Part of a small language model's weights: RMSNorm before each block, untied embeddings.
Each number is 128 + 24 x the weight over its row's rms, rounded and kept within 0 to 255. Layers, rows and columns count from 0. Numbers have three digits each. The size before them is the row's rms in percent of the matrix's.

# down: layer 5 MLP down (transposed), 320x128, rms 0.19, rows 196-230, columns 0-127
# gate: layer 5 MLP gate, 320x128, rms 0.207, rows 197-231, columns 0-127
# up: layer 5 MLP up, 320x128, rms 0.206, rows 197-231, columns 0-127
down196 109:133125121121156138155177114136130103147134120106145105132161121118147098066147152115142107141097147126130085090098159141141122145138141135153095174126104118144133156113119132097091113133145108135110147130118134127170123116135073116180091115089107129152123159131161144120119146132124151120125092135071201102074103119084120110096145109098125110145116089142105145132111115175138149136115
gate197 107:136130176107172145092122123174152146183112127124147165164137117148126132121110123105119086161142083111128118109132137140101142099131158149118107125114169124118112073125149085127114143149163127124151107133143153109133112160189094132107152142151148092105147116130174129081138125144100104144142155111149130106143148144183080152100139092113120116152126133090098137131092140103124118153146
up197 109:171153134171166113118118187144162118170113190152119125170114102092107142165164180141133107138107089138115170149133116112132122181089138141133149117142113133140135129122088135116121125151119152090115115120107145129135125101106131125111131091187123125116090151146102097134126142110119134147141104104113135172117161117127138158136107157085128128138168085153123129175152127146141155146137
down197 101:191147142103150144122109119187165089107113171110146092129177129138134150107160130110106145107113126151149139134135134093154084144150141173154139099122114157096135123138129101134113139149095128109134141149095133114157112133143107132101101072130140109137155140138103103083140124154109158124140132129076122138117126091132094161115094149109147097163159130077078147145146116154136137133105
gate198 095:127118158177086104141141139129165138119134111143149148125158155139146108157105123115122122105195153156096121150149100151130130138109157139132100111117087112131115112100162149161111148141141122123104145167164105111145090144122127089141124138130174118111115098117136124122092100094159133162125101135125137151147165147122108151085177126092070136096162126154166112078155111137163150122143
up198 104:084115091109171119124095137095143141147130162161105121142134127143104111130145153119165130128129096141155130116125155102142141141104159115174121132153129128073150165135156130105152148160109133147156116146132130094091153157121115115128141128116151133165143150147122167139180114147116164127090132145101111127124139085118171099143085157138116136134115126101113083155163116144087082199113
down198 108:100118120143149149128094128152085120138111152128124155113157163134138106116116193090163139133131124147116124186125102109124133130157156134141136139173138138086154107146103156136123168096144122122140134127130114144122113136119109121080138138086146153144144123157106107114110084079097155103119138138128100098127101100148138155164126125149179106173159118072078151113135158114119137152082
gate199 109:117109134166126138131095110159156108136116129099147122136157097127171121119119138105105079091119114124119117136164108135188144136118098112148133131138133149111072172134154081162136090131160105101141172084110149096135064123123141124150133104130148144159132105129101114099107135081111127131128154122179104132133122129152114144130093152112118135085151097144157106126085175138142123165129
up199 103:125131138192147101098145106155134148134128116156132110128136129112124152168123143143130167103120160184156133117156107139174157148105144128106124151153120112099170118118081164110132154127109117121122133177170147161124181110102103127092108118143164148112111164121105092152130100151158149138161124139140125151109159108133161104125146121120090154098110162138116137089167089110118175122112
down199 097:151105127114135084149098133167140108077112112146137082127127155157157132134111158120132092125165167113108111135149108107129120148138127125145125122102138129108110132089133136144143160128125155189118091125143129145172121138149182088083135130159136134117167121148216111132132071153109142152111163135127108134107129177131166122136117127120143073090131134120138135141105133135127133141091
gate200 132:092113112151080157154139118120148107154151087109136171126117132089111133121117111084143106133121098131138116093160124162090118095139123133151134159123127125143153147098151136124133212114127116157141130129131149150132113096102113115147164155120084104110157134141115158062096089128131131138157165110128073145124130086124130150130128154115109186138147087100120100147109145151138132126136
up200 122:135137154143117097175125141114133168160167134154115175115128145113129136139161127143177059141097123126113118150123112115101127137093122077139123193155100135083096130125123126131129124121094112117142126133141123130128120159123111110121145138131086141150090120152180109142147116089164122164137168133095092123163149162081136100121134111079122168138126134128167119147085126124116110144104
down200 099:117134061142123143111140152124125141127120108123152085146103097113134136112138096119122093146111091095107110119153182138103144132159138099175153119102126111167109172152148124149133168172100119095099126157125117158137132123097121143119147148118094118099167106135058176102071125134160129128147115171132141125134093100136138158158149113123120136141094089118129107122121140140099147106150
gate201 094:148097104175156125136137130134126136130104162132090137118173113109108138086145106140140138124177099122160165134150158141113116117104139146119104157123122122126077115138147178123130096127124138158141119119133172108102091131125150188155122143133073140097159120147151074163107120161140126126119064132098147138132087160117142111123166118136106123094121142120108127156092100110125136137184
up201 088:103153144095133126153156136162106155140136136101145134150201134172113135144146179140144126145113110131097155149161168137110178107108112100117113145141090158127135124115091123088148110133126098123134124133133146120104118105151140123119115148123148077085134115117115116167159153155116172146135109146101148166155121142148147120127153172116109146105161149128170107118087164090088165132155
down201 097:167141146099105144144130077088175137091120138121158120143163129102102121162114136131075058125142161119166097131094127181116093132147112137095131124112097115123112104096119110119147126138128133113167140152106079147141115130146181100118165109121136143093134105140118121147137123110088154174125138123105120134163116180144132112120138151110118157153125151146122095108170137141108093139131
gate202 098:133103112141100110134129124161126124117099136107094180147121108128168139098110051165136113186140137128099153079125155163111091148145126189139102153111107098143147090128103113145102137142151125128115152156117132166170123141117162158129141097138141086166093141132137137128141160091112118156105170124137132138110128117099124122122141164143118107136173122098110163131143155125110126158104
up202 100:126098114138132112158124136147154092137132137115166114117183140113110093144136106107137149139105104196128107134153082159143162176068117134159170094113157140138112117127124139106121115148154137118153120136151155104111114139087079130105114087130140166150109113115092123139099122160120101095125117137118102117133136121145151100169130107130157090133106096111133085125128120066149094158117
down202 096:102160164141108103161140162130155126117127165127108124106159151184158115127146128101163137135085080114133192085140122116111123131076124132104148138119171130123089135165147135094115132185117158130144144102174177128141114123131126142092131116112131117112146154130138126134109133106095110117125128152096124133143150084115150102134119127140180073144154114166090104100141130131106107116121
gate203 109:162089103118142119098153125140136147147150147127141126132119140140111177167137103126138135118116118084117121130130132122117124077117141139135141189165120139117128134135076134200143131107128148155125142156160127117159106179134131132108139157125134128137139158109112109126109085123069128103115167130144077129121136111075116108109079160167091167139146127147112145139104149160112189136133
up203 117:148119113125106092141118096129121164120144113140142125097097149118137124158084118073174118122166150140165101142120129130154158138100140053169180088175085109115129118149111166105128105145114109107134116154162127115142106112135117122111118154121130145123128127129087115141117118160166130131125107106060141137121106160109095149169172151127110131113109111154107156130143139109147151156101
down203 105:119120123083146174146148110106124153119117115153117090152093119140103106173134125106127105095107155141106131147119145127125098112100136155185102085154120129130126128102098082110111153115147145117133105103130145152151089149121093130111130113167103084148153144127082117074135126114123107135109148149140126113140157086073132113164122099163131126140131131149137128109075068105161158100129
gate204 093:110129198116163137116116112113100149091134149126061080132128159142106098102086140151146098125138140122167116177157103123145133131142141100176126110100137148128127111134128150130146120102143131128105101102128113166126121187139149135093133147109131150092154125117144110119129126183081138119154162142116106182109165147106150095154130109128140121160096127098122098135167133100110131113124
up204 099:190133085144134110133124130130142119114135143139136139137153109134146154122147159126167159121177141136121123112082142131101141123119125128132137146108165182131121094122105132140093135112123144132156063127137102144122149162157111125142152138127115099099155124164136085128146103148203183153118164114111103108141129147156148091156127102112074099097134146132126130086085113096104151111143
down204 096:147094101133113117098131132066099140158116154133153136147122135138121153124145150155122111154113121150151139130124120117160081126108145147131154189096139139138122145128158072119102096139162081120113086120113158100116092123135181134092111142156136115114117092159138141133174132156138118106128160141207131152117134071168112122125118134116143169131122114148151113124141130120113108120178
gate205 110:135138121174119141122135177131162148111122090114092132092126108122169132140103067137136138204123101113122077130124121152099129118077125136155145110150168149101097117135138154133142139140113089113109115154135094122141098148131134116129099121161172106119139096129145106082106134088130145109094171135138113111125134104152129142124145114157120097073117134082137090151135127136166125104104
up205 110:170110154135130117057086132149147150106107075130135094119132113097145141146116150141147144152127107144130062106089117167136115107092099113140175089155149134118110154072135125180181128126161082128110159158149082112130122136078123103135119119096140110120134098112126139106123081131133134107138115139118105115132111177102126118126114140119119139140139129130127119106126114098132091114102
down205 115:157115143123067152099124134145111124117147090139127125118123096143139112156103129132129130143124114095112106119143109115110123169119163135175124136106162103089136138114122146162142087164113143139140127155143143100155099158144135121123088138112134088122132073131131129152131147124093126102077101124137107122145110178137140074120110113107133171172153163153157072121083112072121110091120
gate206 093:130123120129116126131151134114128140121153122141118118095132108116095178125134142108118148117153132140142167109176139125111179162127152112133130161107178137157108180161126107091141107144122127150105078124130128142108142147101074117143112114141110047151134158134103135147095151132131131133110123095132092113157127101139134102132150147144171139114171102091111167161101128070076115111126
up206 096:134094119148178133097118113133114118111071111118108122091158114138127080140129168168087149142115128135142110178124131189118090076099156137126186129161101112114119136102146127141112145151113125128143185154130146129168089141151147136124129121121160174128110145141133098132131131157156122103136121108087164157122128134128135174140146158126128107122114113151126117095151126163122181137106
down206 095:084138120090131110108078106134148133152141128105117156170115118120134152139154131095129131116125120096162154079128174129123127161125137111105122118128149115150105115151119111103097123116087120121132111147191151057148155115096140106153108102126069083112114141110099159131120096133076107122088143117114115128121110084116127162155098104145133130132173110153138175122114165118113125120134
gate207 101:123139164137085128127121126104125174138132132108121119163153132120138083151101102123115132141118116127103123141171116135088146125176064160131107122098117094098120155141144160124169126158162094106121150123158124131101167124099122160144102108153132088108142105174114095116181158128143087170125120126103133131084118137106131166110101107087128121121137083115124113126148091162096125142159
up207 094:099135119110138121112139112133182110091133156111132121110092152126106169155152129136117138113158124125110104147126115114138131134118090096143111127094116182121143055087155112117131138093106123120131164121107143139157113093106142117071149115176132103188132142114135098157142137116096152093156179147155143102117143139103113129144117125172124143119061142142135133089129129137119120171113
down207 096:155120173152092108130154114130124127142148076129121138150162119141108111144126138160108129153165113125104140124141123107120103106178107152102138128155097098119136133136108103121112102148138157089128160108163124149137169123138128114137060129096135096110101103169165133134143157128079116168092105127124146151134136106156080161097132144072115128137117126129125096130107141157130146163197
gate208 100:139097135103130079122124073138083116093141144138127111112164111101144113119156141112156139097170102160118149121155151124137166163135166127132118167091155136155123140109098166122131090138170151113151153109147129111116091146116109127107136102110144135122134148130144108140177152173123142131164150130131107158115135173126135133129110163142181160194143094119117090127096091117155129111130
up208 106:085092098110123165081150135131145175157126148117137093114133149132161113104118104119106144141110125159124083136124108144106156136112172108089133140150129134105123157132141134143157121120152102141145138176119126105159104110113117142105140113120087078106149109125104143103166159123145114174130126161063126131167147082155121149108173124165154105131122113137146104152179117114141145123081
down208 103:156127139107147091132136154122119145091106136108127153122150090116111123153124151163172143140147138113125159110139143102140154144142172106130108131139152134087132062115129161162131179113099104129112070105140155087114111115136158154155128106127152151161098096107114129100121089120156173072139154094155126136085131112130088145115125144080095174134139153140142146128141135106145138115144
gate209 096:172104108171133139153136129140115127126077156133100121116148106157119126150120136106095108139140159155136160146142123127123157142167135135146117161158122171093129151144126144131151129091099161159115054133144130108114106187135124157132159163094167134122127140112131122123117156071127163144098108117126127128138108158140114110115075115121119088159159088110147071139130086132107156121123
up209 104:107145119105118128084146119146117145125160128123148165159155120126111090111163130115164159136108112132138090125118116127141144129066146167123133125087156097124120136093124155087064135175105118156151150107147117123146127095146122115096097113127120133107105116170096089134165131111134132126133130114128127152122113056169172143123175121132102124083122140121095159100163152137154094136129
down209 109:084152142135173112142099121159119129136112104095159106121152166120126100115141149114143129119150087112116126119175126101122128139114158107137161168123120097138113084139134164079118138100117127150119154190142133175148131093104143133128139112154167135136177132127132091121107116141124161184109142107106129111123144047118160107115113110105130117124144134099077169116146147129116141158117
gate210 110:137115167143080083119074143118094154181157135093143129153137134143197157186099102091153093162118165114138111139131123101167120152093159122112136094114108117128144133132114135123114096122112115164110148183127148130145114132102169134143102122132144110144122116119154138112113104097108105143089135101138117090140139119113141143126138137112152074129118120158106135119150118136069121119110
up210 111:119147112145127106137124109150083120114146132114121113136084144119167130140155099118104092160105132113123165147097105142107093153144112162128123132157088147132129118146118116095106133091133096109125121155107168131152109137134123114118109119122126160111146176134156102148144166057181088076136132135130143115116134096135160102119112141145129104163168115148142116097133175086159142066104
down210 109:126127123113131138148136181148158125135138135095116099097091136153112150088168153105122105114131098151143119162106117122134144119157106133091109151124170137133132157158176115094110178107170142079125170117113108160163153118134133141122123141157142113112137089128122119113076125100139178119121133110133162125131104087127113110072157112103116090143183092114132123146108137166151125146157
gate211 102:174118124124109099164113106127116142117127162139082109130110206086130122146147124162131166140147153114119117145123133180123101126136129106149144168143134119112151140189130169118116137097128127080112138167149141165130112153123092108148139135136110123096097123158155122144117133130139153157092149143114113119128131074103166152127133120133129142133158122181172083140133158148091141087123
up211 098:126136091160167088131153185149143075135147099175141150156089127095094114138119109135137147087110151114134179104147105138112127159095139144156149151147118153145130194119142152126132115153125102157130119116145165135121115139119126144151118142152148138138124144131129123155153169142102149109131137185107138085142135142104114182118133164099177104123087159138152128111124115145133118121089
down211 099:135159114118155151116123115090151147085123117130130149147160103116108110119127158106102164144155097189140150126134124132132132119138146134109097141128132105090156136148124137109108163145136122085124145117110108131106161161109148093089139100126183190122097136108147146138089110112076127136125097122181142122142111083104136116116091174140078130127161137110089150156150142100138135171134
gate212 100:127113113137139109153155115067063102109124124167113143151110162105101128122092115151085171126181125129117170167137135113136135152134144128100109159172191125118090155125099075127169126108122141143148139121133087135110108108132145147154129119157161124144148144144136145114108134164154115107139162101169127122135124134108108142089164142158128116113112089129146150174109135116117157117145
up212 097:115127137139135138117130066146105171099145166123124121156109135108116122116135104116134118126140112157158133127121143144104139098125117095137130160126138156102115143155129136134164064134163124128139112132130116148123076121142117152140106128154090141137143111101122081116139129129172124175074143117081114052132091127142085135131141113164171096153133115138052103148158111141137141109116
down212 091:113122106118124138124130126108132112148097123131127154159165092180114139081154111099120100139119107147172103112150177123137065128142124090127150102108093081136099116122149141129088140114095115120134127100093103098136119120094105088132084142116137113137122123123108144168127161095128133119144090111145104129099089125183178139118103131071116169153100118147116108152105142132133097138111
gate213 120:119131133124102119127118158091128155112158111067122139146105153136113120124113131088138113143127124119093091086137124140125135113086139136124168112120148148167138087141151146184175136089139115128129107139123115134143137112149108155106156129111155125064119080089179146142153141139175102151155130096120132199158136118125134136166133123084147141156149135144125169149107126106120159115153
up213 126:131142104129129097114129155148139142121128101127127095145126138115143140139107179101109110135136160107024087077140135119107150137129086122178131139118141139160134132142176126110142133105152073109145092114098107126108150142110112113146161104114133130144143108127150127161184130136155143180159141118136140161127145068101119092172139120122142115118138101138144137169107136131118117143124
down213 074:164143130103133144102141105113108124111124128145125126160143104134135143138139141116126122117118138136106044048129121127127126099142125104137144157137156144112132147118102155159147128193134135112123136109130123127127162128122135145113103168172123180112130144113102202130117129130168099123140099126114115127080163173163140149103108150132099104123099120139149133158186094125114160101105
gate214 093:120151149148112081122148114156122092155125159135173202129129151137160125123133095164121107140113112161090139120133128112157127064115123128122100142107133154117084100118153146117123138095100148121143153112058112131162117119121132122126143113085122153108109122168146121149139116106143130155144139131112154103151071050116148139164136159132115113100137148128127174126124115132108145117154
up214 092:104098099103141146137158133124125134127118116106155192116159148124133116072092117153096113108105128104133183167141100138127120115140134130114129144122156138116169132173110128129094140143164100123152118114139146136145131121109129142161142080153102141127133137106117103155131081143104105106122173158103134201100166119162169129146152154159112110118085091126114139123159165116117103100148
down214 104:137099103135106123144137101143099131092111132115094172117146177115133121142165114129100130103118085132138158132131141137117123123124089151169108139118120125070154114173098127115149119150135161059123159140130145130112158096118106122114126108081115086121107131128158129113140131112158124095138120131132128183127150095109163161160140155124120079116102165124081140118114075141174159106137
gate215 096:164098110102147123107100174095111077116090117125136106114137140129162123130157133127116095153137137141126152127141123127150121123124132130162131124103142105130122162169120122170123142150178098143123149050109124121143128116141149112150164131101130131144148115129130120221137164128125099109134139192123106166137137106124160135114162148152152117123161135112099141155096159103156122143077
up215 094:145148136128134160081203122131116084132144116080128112124127155117191164116106111130115135167166143166091140124167137153119163162109123123140158113142152114126127118139098105151129120144133087107103156117125104151137101139124138097149100073111098129135140125128137106150111089145139143087148143088160123148120152131134129129088149160151095173116131122126161091124095142155137131120080
down215 108:168116060116127145080139127173104157158163092128162129094114130085154156103111122110124108146125152177104131143096119109135139133133137144172111132137170119153137137131156114143164154132165132133127141137138150104149123114132142100149180089112134128127138188132117117152111142096150101113144119116099132146127131155128130118072167134144141157111108131128139127082136135079086110091091
gate216 100:151105152154132085176141142100122171090124143091137132085131136125161164158110132104164102147135134166145123134101149134115149141113180096158130153149116140131174160126145125136131104089163158104116112067141116099149109120127125111152092111131120134102127132165101183169093126116140163136125147112122152134132118092125091118139130184177125146152135149096141140121136108124096103104132
up216 093:115090152093106146158145103153101147068155078139147146184140128126111121120110142160131138145133123103155092115139181148136102136155153128090135103150136133091102133136110150145104156123099099150101135097124146171094138091146132115169149140146133141120142105151129129121121110176114075106177155113145090128167121100115115135119171134129139079086114121118100132130158121159119137136147
down216 093:125146119120159121141153113102135125149152140147126122099163133118123167104161126115160098097134153123103166080110114100131154102147133130139132161120106118161132139105170110100110138072168144163124120088146102127136076121138161136136135145066117115137102136153130131106152107152111129153116106124197153114093168109120164130102154147147137117108125105129121178097159165102170095107137
gate217 098:123138130156104095096121101108102148166104118121125142128179148164139155129140177157101157122087150132144137131176101129101142128134141137126099119111135071121211130145125130135118062107150100139095146132069139123136128176138094166120137131110140087137100109091157106105139161148118123161134148090146131143160130162125122131118127144088137114118141116136130137104136137134122079131138
up217 101:145123105107103133117142092138120132132137115153095179148123120126146136169092108141166176112113146118116144126124140117175136133144128116132124145160101128091153135173133125163095128085103105093152134147091148154120129149181158100112142107139143101136097141116130129130154134122114113151129122127136121170141172134121159146074130126090140123147150155190127146059110175154112093160103
down217 104:110162100103135106118150139137147136126084151123105143164125141138145115098129096095161156146133158131101096141093142139079125079145135101148135127126100081133171105132171087127135094134140166127152131133072129161105147147133137108153137164144174157116171096155114137116143139118145154130138093141104092143138155135182175135127135086151144133119097149185144128133139120115102130134109
gate218 083:146100142133145171122126081155131136094115082120143133167127111107140089127132168143122162108133118112150169144162130150158123180115128140163110164103091155134140096138089142130151146123094128169126095132142124137108080118174085130112163129109110112113100117097129098131160096163069122131116161117124105106125114153077119152093130115128164130126148125143136105118143118164122161167110
up218 109:122116082143145126156163188107129147135143145107136147096151128142116116135119189152121127136106102136125151128138116108129125109130128153161136152132116121148121163160159164171067100145124136150127186154121158133110078085117173182112163132183138157128146082157120085135136148120137100113119112124165115140135173135139153109144123140114095112089129107132114151146141128148130101115138
down218 118:144124130175143159082153129129108100129144096112112127093175154157156122097148162101125111137113154143121159146125125102152144142113130187143113125143135115120089062147135122137127138123129073175171142172103097101147135143142149173119143140150137139155110157101149104111126123111167123126127163158137133107091123112135152141142069109146166120110118167090119115118117124104159111127094
gate219 111:123120127138099141071116097091133097114111116146114107112145152107112102112108058104124132092162145104107150126111089112117135145105156132144109096115124134134146108094095113125133152125099097136130173142136083161131157108137103131168143138149100135088165093107129118084146152102130067116159119162134131127087113139114071157147122159137127137138110122118085150146118178154137115105126
up219 114:140169155101154101097140099113141130165123100131114131119115141142176144137151115091132079128179183137109120142097135149138165135110115155110153128136126110133095193104159139119105164157137124122098134112125141112172133140078119160150152101110126134143111118080132160168092127098132162135099127137105119103107138179152113117158120125149154088175146139155096111123141120106123123152115
down219 102:118110114158150112081120066104148112145157109135091173074104136136140179111120124147131116104125140135157137132132110158165153110130102141139114130152142123125109083077145100153131131145077160133107158168152134150132156112100177181143126133153115097144141191108130111144117119148120150133084122113116130094122121116114124130149135123120122126086119145088143138146152090099120170127101
gate220 103:135171144125121151106128104099124161081084104129103146114164122126165135156124124142082122134112112099110127114115106084135140152127163137137141109119147164130118111154141141159120174098123104122142177077132123127121064133106134167087121139072158129135116089150147170100151133123117105141197115106105109125145098146138106102163157134135119160124141152104124118131158115144155151127099
up220 097:129100124120149112099151169110158157116143103139133086150098161131097107078093123140124137113147108128106092118121170145117082118097104160080145133130130134119098188145104122151134151154108137147130105165135158133134157129129148120128146141170140102131088154129131145146149146119109148105102087100149155136167112132162138146101090110157169101109155098143075168105150103112140140158136
down220 099:163124115153105075125121141137115123161113130160168132120127167135101123094121166114156071096164138137091081082145117129097107125131121142144118124130122119090160150115129176161137096117129127112110130180132118141135188157123094107164127124179128106139154134102130106114124128108161161094107120137157136101147127138120098153158111126084152097110183122137142122138123085159133137146134
gate221 100:123117134127110068134116169130119131132125138076132087115136095123096105084149148106142140138130104117116180146138088160108144108086115151093176124119178165154151103108141125108112124126132108124095122119067125116103118125096105146162146124190092117072124128099171097126125150123122123143144142122130121081110130153151127116116140109102120104127172140103120132145157115163099141106126
up221 099:101120161163136133113155132128177125126128119115160125115115128130084134123129147103108144099190164165168136156120124147126136125136173148129146108158128121132120124095135122141094120137160147122177117128123106148146137141114095133191123133128139165146155115113112176156090102124111092124188149089148124103182126173143147130127077157116140101138132159125164114101118096176132138109128
down221 099:135127101128094133111137139145132099120131141155151158110130103120136149133127088128125132131146149099122065123147109117154147119152100075149150097196136128149128144147113160094175145094143144142154118149136115122156153180113134128142080146094133162114146148136117094156157105120077130106080119115149119109162104126146099164096168161107161116152119117163119116108156165141108137095117
gate222 100:137119142133110143100078101113127143124103123121096133132133125153089122148150117153110114115106123132162124151138129119142087090117138098156143140119115145117163130066116117151115125118120099132188140107159062139133098097133108162184084109139114106121165132098114096126125138130139112153115118171134165137074096147119156077102140106152170125116160100138112136162113092129086110133127
up222 098:157141105160088135119111177155124118130146111143112159123146149105122127086127136145151162140171114167128108112122141104104155123098182136141122181114149139137097085146122097138159150154130116119103135160092152136124125141158106097119144098102189115088148121135099129154153138116115141117117119102075145149133162138123108136133132132114115152124164178094133129135161148084110192152148
down222 102:091133133133109165122143145136120127136124132140127140158155155126139092111125156092165124141116150146104191150101121145110136115121132144133148116162167121141086082142108126148123118136147111111085119159091146105133104164138114086124141125115173108091165144173091146134125154095109194104135125112144118114112172126158117154117164139142105141100185125098115161131116147080172112112129
gate223 089:147109135127109141129151123140120136131148138140097155095122121140131147119090143140170118139182153134143114096172148096123145105143130126167164154113111133160113152116124171101097148108111126113134120123145128148107112079079147154068088125170124145102061130101088115161144102139109120107087146149143130112120133128139113169155091111119093162107119147073165156140131139152131105126107
up223 097:116147130157108152106111120104135124171128145105140132093112138165107150157180127095131122109146137173125113183114137154169168132098149126111129095153165128085115158109143118110119087153153137134155173145150163171157127104127146125168107137108123146108162141149099141141128083111148145137122100161116152160173101123099184111102112129125092110106077102144106142136129131120110127115147
down223 096:076136157107138187189095111135101119134096117179141107106106092117147087143113123106099161139141143091099159130127132126102100121106100154112131129188157143103141127115123104137136123130120161142157137128100120133133151142127116154141141120096136097117117144127138147126161174104140084138145161082148137097136141055140129167129115146132139129155145136091111156171132109141156143129101
gate224 104:132107141158081102124090115164144157137124089148119141127121151124154156142117108158163112130117121114164131090121094131189118146102135146135149153117112126133133143142115132137128122119172083164151191107152104138116128150062147085140102165137133152134107183096136150120117148137110112119153108097123144125123135160115169112131163129114133147141148087097161121118139141142138120189174
up224 100:132103133144117121115089113154089106113128140114156138133169159169120137133118142162099120154119175145160123141139137136123110165121103121146140099144116123135153146119076108137132143123134163096092134146111187116169104109146129142187119167129099142167164148125107148106121158121109103133153157127113170123096172095136129118096136091172063129102101085107149105136126145153134137124151
down224 096:122099129119152113107158121137096124150141149126143112140150073154149092132156113119123173109149130127117088135166102108107133113091139124129120164175108161147172140131138136109130136148143172143116121144103157092126139140108143160148143121116111126104159083172169193139150116127173166078118136114106138123097119095141133086118152122105120095149090140138129090165149156089129108132104
gate225 105:133157145132097080172135094093123151141116122093143136100118132140130107107092148129107155144143158114146131153093108099158180145162148117098133149140112139176085138175109100106129103092152131109107107133107132114163097105138152148124121067130199136124106118120159086125143128158110128128132157161119135144162153107156127147133149140117144145146136112146115126168125128141149119081179
up225 105:106127139153169101131100119125163105161171087143120135153110103052121089135100104134138114109146082116141179140134121113152144184169133081132112127079150110138128132152142126088157139138102121107155118141167128145090124126115159113132104100110123113113114152160119087120091125141113119109108138113152102091163117141139116158114150127117094130115122129139148121143163165098098149134174
down225 105:144148107167126131146152108125137170151118140149090140117126094138127110115106140122176132141128143106096114104135116106135120189144124086126137122104178121150104165102138100140161135152120130150123098145131112119149124084141135065159125125165177150168106115166088095141105147126090157114125129150127144129147162160136125102176134122143147145116179086172161114082124146137106133141136
gate226 110:139126103151132102141147127100125150120090111116133148128114179099132110104118134108179133077110120155159101122130122192142142122097080158101127152142153104136167109120139088149094098156131147174134087117139132109140149098077148096158094159116087146137124135126179110108118099128141109091161133138098125156163121147118104154110101139110125116073116098122120121120119152134142111100108
up226 101:130139117097135101163132134136125131138131127126066148113148151112146166147157165082155129141154096122110108130098175123113122099134123127114119148148147113131134155105093098152106101126128149154191137136143140169102129090138120088157147158118138089120160121128155141128132147111159138154114123162113157145124183149092132155144058123098141154073149128128128144126074110119132160113105
down226 096:149117166068096158129125172159097096095126124153143149152128164112112093114180116113130130145118149140137079097112147118109133131095101102134144133132143111122132108115077108072133152115136122092128108151115110103129143139124126153121128207134141135151153091159156156108114081163151126109162103141126096096135111115102149134140114128081112089130101121154093121125122146132105145118153
gate227 113:149117133124157153114111140117111112117154138127102114122120185138112129130139183104156097154114149155147164106180126112104144150108160127102142117131123117133150105117106127143102108147125097160120177068116054128111090144152143112152166118145135117131121120141154172137136091115139096127177149138149126140109118117176141146154117122176134171138086119127127079133089135152165140131137
up227 102:092161082085124109089090134152159130100128118133108118093103131144137134123133103142168100123134162131169128125111163157145145195091139101093166088139123075107163118115166130123141113114140127161112148104121113147125122159123112117111121112151115137100117152079118134137147105107128131138148158144131167124099124173080135121181120171140131128145091128135117125154115152175129166119116
down227 111:143084101115137136142096104131111142117119120130113140123149122095122096066123106115151113117105159138133142101143125147160135138103117110102133138158137120116113173111147066183152142167131139158149112110117087111115104129102125126141127124131140145146135126150156214082117109094117099092136112121122169125167133121151096151111160110141127181171117131119140093113172111132147110152161
gate228 101:170100118119134113161118107114163110134090160072115133150131141105123138127157100094118109127107114131104128129087142118111107104136109143101123144140092083152082154114117130138113157097135130135132106097105117120083154097114143133146127116080138127133104107109148118137097134132110144089087137112150114057136121111069130148085114130088106116157096089138148129179100124141090088132115
up228 099:098146089108130131154105095144128110113103143148092115109102142109158167163089134160153171144114098121139122132130117110126169130140120141112125135071141098143119129182149137171133121109134151076091160112112145140143128160101094158150075176168127103144081147141118123106136147135132115124130176097098127122115122178105119111094134129163136093091093139122150110101127132140146146126107
down228 095:114135116082131145132128140140082111094140098130104159116112159109122131146108124149140151084151144180165125097114110134129118131118084159091114151152123130136108125112117153148183149161151151124152141140138136102106134151123120193139045131138148104111138154117159079146172109155109127150127155087143115148163160113125132113143132135114111101135122145143136098092137092093161152102128
gate229 104:170119129154148132112147106148149185130119088135116140130119104169123129129121122123155123135099092127092114155126169148123135128105108156081127119143165086136130175097153137148125147144101129143173127130101098122112141145128125180131158146137157081182148122116140132095124111123079131087116164144112084121082115101160127148082133125128133113088165139118093155110133177123108142151127
up229 104:153168136134109160170132144094158116121143116134134145140127126171155143169203173148124115144108126105145129117136140115178090127134159106100153130198141120087132089101121125146110114085151148123138178135132158142153147112149116096117140181125110160141111144121124139111128134148117138117155144137098136126159116146174079126119083142152118164081134156122144102121150125125139134120106
down229 101:138144133136103149120111110132139119089143139155122151202116170173113118097176141130083137151144152131111119160117137136130141116136169086136111147155122099135104099080144125104159125115149106092146110152108085097141138108127116113122126076106122131156105116143119071154152147134155120061118175111098145090138149112106108111100121150090170123115135155124122122135133144145121135109093
gate230 094:178105109126128126170102119127129105054156135157074135096145129155139169144150145155148154152130116131136129132116173123125091159116139137136147148120133119129090101132102135163151141092154152184128132139141085121144158111128129096149076163094143104104115137105118135102144108115170157135141140117123117112164101126092138117111164126135135150103174115159159157136142125144113108154178
up230 097:108113105132096134162092104113085129101130151133140118139110157159102099114091166108144128101153200084146104132136149151170134102115128165110155101122115143125137177100114137099096112121135142139105160142138155144091096124123127179132081117152115104144153126167064140155124116149097136126124103142158131153158115131140159149122122115138087147127134114069102114103112135108141142111138
down230 102:095157133146102098126130116105133139122105102120169148114143160140145144080127152159177095111148127120069149137134129116184132142139169169126118133155158111163099148138124120133123123130177112140116118153155146144152111122065161135141142100141133114154118139176136135131091136144132206129113087123150121108132120130112126115151098146138108130140131159133069149154165123158163152106131
gate231 100:108159165116145093110098124140114153110105135094128138111168097118096153157121178088184136117110150167115144150147084125118167109148115086115164100101158138127190123142137103107160132115092085095120127132145129095129147127100127112132127118113122134137124141107141170082155101101142134127146142095137133183145116096115110138120091131164113163166105147171120109135124129138146144155145
up231 102:120109161120151085137159119094120153182109110096126117111138165114116091093123107157155154172100105125104120124150108085129087180128155139084123103121110103142160141124159102136138123144129106148117102109127090162127112134153118094147137122145120133136109128095149137167102112091156154120133166136124098160127131108143115178118117142169135070158113104114133080117127135142151103078134